python train.py --head_dim=64 --bias="all" --init_std_qkv=0.0706 --batch_tokens=16384
Each number is 500 + 40 x the weight over its row's rms, rounded and kept within 0 to 999. Layers, rows and columns count from 0. Numbers have three digits each. The size before them is the row's rms in percent of the matrix's.

# down: layer 14 MLP down (transposed), 512x128, rms 0.111, rows 250-333, columns 32-63
# up: layer 14 MLP up, 512x128, rms 0.128, rows 251-334, columns 32-63
down250 106:480476419523517569445519526491461543568474513484519519462502487527516475485534519571463466473578
up251 099:564466526466471628522535474491466499563519521536451429539538531506547456503482612553486438560488
down251 101:489511482522507503585509495444506575499452495499494534564478571428483546526551487501508507523553
up252 088:526503396487529481491532434547544515453488576506475487433446536500516478510455531543485461514478
down252 083:418462489494526469545496528422486565509470483505567558518507485497485530451508503517493534458491
up253 095:475517412540519525476501431509551483473535527440478575508503477403461417500479455501424502540520
down253 088:514435509449550461438512540555545493553409505554511603525611499490438521472539454471490467490525
up254 101:473494470502468433486444551469510479538483541440486461451533525581474487431561515543523506456433
down254 095:429493472504517443576505485509468555520495499510505517439456482496460460470498491572464539523568
up255 096:490495467553427456513526580460484460528456516497472472530564535403457500485543447579575500506456
down255 096:492497474485545470485570501568462505542446447406519529504473506479518518516443495413528608477542
up256 103:504479489521491394476535452513547486449512508421533548476528529466497502518502495452457423543438
down256 103:636476598446498527516504521471479509462516516527482576509411486489467470475559465476539464531485
up257 095:480450486521505601491559484579480467516502511581465434461450546559471480476426591469524530477536
down257 086:492486536447470483492477539585510541481555451544494479433471594526554568483510528524457541557525
up258 099:553485453532462517435471485548458498576422554493515489469483487546490462482491520496497484453460
down258 093:491457451501481462520456496508461506569473513488470524497515541529515504484504463545509551608503
up259 092:512464506456486464474487491482495453563456508445524505521488488502510558534452496536564496483472
down259 089:499540500486459571497475485585505492461535506555516499536527630463502545520485431454533503495486
up260 104:509588461535439522556526441528595519526420492502513451552490553488513479467533518513481506508486
down260 106:523510469490526559531430502512507464429540518474547468528520549573435483452505461463550491493462
up261 097:534512526499441594524545485438482482527455527575460453522472540487490551531469458504495472557477
down261 091:486491522507428496503563577550479535450573507443500533489437461519503497444486582490577506501534
up262 093:499423448550536553481480531506476516488489503426511534601526548469489497440566539451563495493443
down262 083:540363474538453457465567482452566557503477486517496522504447531586546598445533456502484480507482
up263 116:450464472533530482554495456451537469537527541515555527512504450495563515481508434426539514477518
down263 125:400492474502522498498479509488500479485542478521511508502503126483509501491502464484496489491530
up264 084:492436495499490536482533449489460444552493499514494486530543490474534479486472522476393493483484
down264 086:441541474438472503487479509488452602483524533530515485518509577557452532537497477442525530529514
up265 109:547488454544431488523500514453572496489479514443475506516457507426530619484570553563514552539445
down265 119:555448504455478524533481462498517512515555489482494511490497454525529508454487536490469479465475
up266 088:514429439448518477436562540488503504501523486473516464462482494528534514420556481462464464515460
down266 099:522504498522512552492431493482476547500477532528505528516541183451524512465471523523499496538508
up267 098:443506512508477492566483506554502453512474525565528490506546515449445471453456510619519455573502
down267 101:383502478436473512536508483531480516582491517580457467506530465497462589537514452482452480511497
up268 104:473445414494514424514504540491594403537545533522517413531491519550494485474429532449501562573517
down268 097:491471530469522503499519463465488509505496539498473551452496478488565562473515491466474461523616
up269 105:493463465495444479515513525504572484487498591525499549552528494389534464495479549468485494482505
down269 104:470500478463546468470476581553489529428554486515500515444501488500415455511494511551497514486611
up270 104:490499487516515502544444490516555481492479549452544582595416517539504552461509461528481474455527
down270 113:543405477462442465394522521522472547485495433515504514483479494464478470495491429505564527481597
up271 089:525487532491458533535481545530510566540474490524446499505523545500577523500576447498527511550460
down271 088:514521467571492497517485498425486504483458492493545526478501497485441502414454507506424487485584
up272 100:505499531485470535493491420523541516536481535534583422463553535491485531437543460448516474514472
down272 097:371485444529553517502531537512482550502495487494483509546495497479439548531494462542462504508508
up273 092:473453542507583522415548487503541513498512535454509433492516540521536509493489598557525473524471
down273 090:454480443440441542556443548500467513480547510498501516503466595488600481483464420517545564520492
up274 103:546495459475546502509500450486533450527460590529533514495462503462440492517550501427468415510427
down274 107:547580423537520515489478536529455540484546488435514557561534529532465489470524537579500521503508
up275 112:487464444469473519525504438530543531525445609520494457479497530487457484542490537505460444475470
down275 132:530487412526507500560450468480457522451514469471540481550516556538533549530588523556541537521523
up276 096:511471496466520561509508526484461515484460511497495465530512540423581519509503503548494465485493
down276 091:430522564461512427488523465450458523523574498462526467525499506535449572523470508416490578549536
up277 103:478533526523451516463441519500606508467493632476522568528518514486483467501536557501493521503486
down277 098:450481489549474485467467528527414507490519465460506460445467435484472517480524562524503480466573
up278 102:516552523542525493549489444500498501488499545489519432433427503520538488428446496517472515470451
down278 101:521597574503473455485530514505513511484561440478430471564527553539595480470459508457537514516539
up279 097:526571481560482583536531455525481472475454466547510445472475515520496492527454550512588518453470
down279 093:431526462558527521532438567533536456519563499447496535486553535558608478502494449502425504512524
up280 112:564493497487365520501520457492515510514414544477475459519519516542515515464530462515531531514508
down280 124:571501502504528498422569467548490503483459463459517555443454543481473536485565485519533442469493
up281 104:513512482553447499552524523448482464562478580490518503501505496473480525514505449548504447399500
down281 110:484474476554458469538500521426492551504489498553512502523376387508510456464528428438488443496532
up282 082:552494523494461551456492526453519441499502480502460470474551597461525528488493492532482499536416
down282 086:457447441490511404480553491488535492473524529526606549508506428514459475461503466438471475467617
up283 096:532498445570456487515523482462491522519489458441447465547507557513556503489606518584485572489499
down283 096:574498526531508523554579495509537559500506508534497428497488565485581543575519466473529474517495
up284 102:510541455508444492472493543512519492532481467542457512511488538481588487456565511418571500565506
down284 105:515458485478504444434559447472621455517481536516543491445573559562503542488499438519492561550499
up285 105:469565525539464503489430469448521480580464545497542496476541521515563439463569537518532456472455
down285 121:354513463546509493458542477490478526587543484488452424539424412458459548485561536511552450527521
up286 103:518505453531489454539528539493536506474450490448554524500520497490507523431577520465488510479436
down286 106:543529515549432457504458476592530526503469496531384494489518492415463490480508479441494499528487
up287 098:495485482516468465488523467525532439553474496545491549522523505473448501485611517473538507490494
down287 091:525499497496534479477587527465463468467490430464519542468448519537471568514522542501612496514470
up288 095:493484503584527545541481439491540485502494506499480510525448487502538452475473489476530436463513
down288 101:482543482472458499461537495504499516515455474487532499500547265532538548492542471519477449502420
up289 104:530474445437474468534454514451508483518431563483478504508511518499507530425592502528517467462483
down289 132:439526555560482519551443471441469429485549485413498430526462568502586568485435520521517495517434
up290 096:487533423564513405430476526485516484492549531546504435459476508511443502468499514516491504538538
down290 094:495471548471477514493539488515530554470468476521453537458600397519494473453534486487520483515574
up291 094:469510510566546504476533524471514467523434481455499479440456550500520461484482512552510561486542
down291 097:575547501467533484420524511481503533428450521533542533532445507489536478428494479499511497515445
up292 091:524537565499498475512577521548510453466448462473447517524504520487528441436499505490430444524501
down292 087:554447496501442474510438479465486510463547479497544565532490561522437539457456462514473482453529
up293 107:525474484512511487489461518481507336516439539537508601446536535530466551483517511544582578489494
down293 106:528441480521499545512524515456438498510503485529477537474522559551524502439484511502507458516518
up294 100:483520448448457499500560479521474423524498499552448451503484531479549532462450546460509563479444
down294 101:551549520425492442488479456460560485501422449585461520462533531477540518528478388489516526514533
up295 098:613581441533466482477498556541523439536424516542484461488461503439569426475444493472592522425477
down295 085:456508417550463497467424458535497529580473488477499534494495513458446471452456492455465520453490
up296 095:507475486487510477517527487518506496531487597427539446494477529487462422565480482459507419551464
down296 099:545486566494407441494470512475423533477473417461486500504566539566494446442475496457506535495508
up297 098:580461546456470500543549468466539486532475554471473515575523514501496514466519509519539531465483
down297 093:501524472481507484488492503509464585489508455474544515505491581500482431490504542526405534406495
up298 103:446516501566523578519433496492542439493535490444495514600508536471490496494500605500503512591540
down298 109:530446497534512493500440459506507462555480495432513449550502568439531468511569478439592519530553
up299 104:525441479509415589509508463457504466487513508474535497520509506477455528511541440504533475410405
down299 104:632456482527546422511415471461468495460517508518534471522511460448447504444599612495464510548506
up300 097:492440452487464480513585515479470473558482500471483441421508510435552513555574485523518509582467
down300 093:474473587422580534439502438506556529517443548530451587513486532582472488454371516523471495494493
up301 102:477522514493500450441492484452472435561530483555501532480527509464519489528493539490498389500515
down301 103:498458586491468528469470466463507432473554512501530552427485515556501490484501457492563500460514
up302 108:529547513490483550531539460556540469505440476451470490504607537515515530563486524482544495522473
down302 108:467541496483465499484550494499558516551497531568516451387466501479480455580510451493499488597553
up303 103:452524387498518501550527530522595491553451538451438510514450520458569530482589483515551459514479
down303 100:524523483515532526476478450537538567482540583491493467525570454511527572455411436515453547523485
up304 102:559476484579478497433620551510537508525502477497488480486527540351471518480531494503465442530486
down304 095:532500524500434505456422485585507560470541552453474528475465476460485525532511392483561516533514
up305 105:484494455510551446535411431462507446522418471493559532541519517526490449471501504550454458406455
down305 111:428444488484506511483488480551480559477570452489544576496554458473535509505510523422488438480492
up306 096:539486543491485462524482489478502493526445548489521531491580488482498531521416506451539497470470
down306 087:509544507545539449473531508501482462496531508496513518477541480485608600496458432525534492486532
up307 105:507479519509433524491443508528483488489472477551485501574518502534466474490482544503474422501513
down307 101:500529492445522439433495490461533494449518451518480515482523477494458502534487522564463480585536
up308 106:528498430502511451540486542533511469472509569492546495480504551479547519461552548493532451422494
down308 109:509435535478466548509528513429528500463469489547510470464554473536453456484482450484485476533430
up309 098:536505524532449496513445513528557505490486496511463482570485557519523492479449541386600510416513
down309 098:612555439483465495480457429528519527493476482527528505506493474473576501447445502459549506507512
up310 086:524511436484451595498565502514493481505460467488448491526576569488484538475524505529515506606449
down310 087:469514535548532417506426517469509523497514504472520479480492419493527470537534487509532511416526
up311 100:451539550532546582486533490461506523529477514439513548578437525492490519389584591500469538566505
down311 112:482444517514492550487479527494503533473488605536488476533498536462492482518550510574516566502432
up312 104:474478508542447445541478525528603487504519476441573532487523502502557539446526503453443442546460
down312 102:510532441510467491565558436574427461499589441506534533494514431459499568502482452504552479494558
up313 093:534476504499497492446429492478493450491508523457558455478513540478455548496500513504543475515439
down313 089:490461538487537480483514549436473566490457458474545495471492507518416493531520474462473453482594
up314 078:563508488519531476474469542535526506507489490465468533537615533484415556466513498482513552514516
down314 079:476555514529438526498460490473486496513474533489523461485459446490562477424499462432447430522526
up315 095:527516562542482449545447403535471499553438547515472525480487486465488461552549526497479479412451
down315 092:548495493469572505488489518512505519461483514553476464530515524548394547510482538553487557502513
up316 096:519476534526506572445512501554477543559420547540529471518451498531494457491496564464431453524448
down316 098:442589494447446511517526395531457506553485526450450490534559535472546527468475570524536577486506
up317 097:578542496489453567518497499472564544555466473530535470551468514483453462494444481438547481520439
down317 088:499561488543460414470464529455491507570551502423508481356492461534487493504554499552468531564540
up318 091:476480503522425529486477476538530435539459527534498555500478515499482440454507536495480491455487
down318 086:520545500426582446477604536503455495482447533503540526503524469510562508498504449555470513536537
up319 099:599470563503518590470522465500521486491482516503486497468529518458500555457456557529448546480446
down319 098:438535461508469473516500555460503531493483500523555525465511543517513486483497509605508528543514
up320 102:534472504549475470482507525456528497567504549552530480431557552484483555451442508532530527469437
down320 097:504527450491453463520550542622391449482512446467541487468424532455497438510511498537517455462457
up321 096:509541462551426508506521541418519424537524501520432489500484488362454559472474479564477491424473
down321 085:448536448449458470518518429447468502525538432520558512554483459517543439526486474513531535477477
up322 100:528548556523477460483527414528498486429384515558559500538417500478468546533504507455485473544514
down322 104:450568474516530468547495548436503551532412494536559559374478521555438470480616443509422498473476
up323 105:599553513453481498446498482498594464416509570510523523534491526552423465459518510452515489468463
down323 103:441488529513502550474475500498548552544453516516589483521453566548556489558505478522498478555464
up324 086:523496492489449568516545498435473498530471506586479470512532577582491506501521536538475480549487
down324 080:439539450500486476422483476489518507546554450527622574491479441475493481436518471528462523532523
up325 097:507461458513539544525466484497470508503474457466513516557506490440528442424491496538486491507415
down325 100:433516459512503493518534455551517463479444477521484495483530555454464545486501537472579516564474
up326 107:540445478544515520521523481565454410552505523490526415494522504537388508492517571527529502507456
down326 103:498531435567450451467514496524520443506491473470458500526511545431563563525472474472432442460546
up327 106:443496461525465503496413508450583520503550547423496573510554542562526471537437486516416522514503
down327 115:497444491543549477452483495554542511485446450461536479544479582402511462511467480526513500490466
up328 096:592445504532486518470393544503540515538502485426545480533481512494521451522516589528513506525453
down328 094:514560520495429439520557513562443492475481508508512499527488541470448518447594495502476519482529
up329 100:504537509511521501531542444495462424533513558460526522589460520479539499423511538485553504492524
down329 111:479455431513485528508520515475532512496532477525442529529538565528478464491420507559569490526473
up330 102:482446510473532566430492484513536483518396511486462479515472554596517552359517478564439531508473
down330 109:572480572412493544438449490432476513570477496513504564498517512463531454561524474498500480534506
up331 103:508543449571492474562511518486491444515485510515520524501470523450496502542539528494481460423533
down331 111:471528483478452518481536498532545489430561435484508493462539496533449500495515462487481475457544
up332 099:516530508493503521594452370580490449523476563494500455527507517555465557460540480490491470508461
down332 112:497440508585502510456492502515479442547490451504567466525548549501474498465560514465546516516526
up333 098:563551473500480500560544501449556457571439474521498548463523496443540540524494459529512563534504
down333 100:473470520443501527527486542504571480503497473408444523548536506502448508515460547495506509566570
up334 109:547431473530492457533476514567508449469513481407548496520497527517476530490509527548537484472492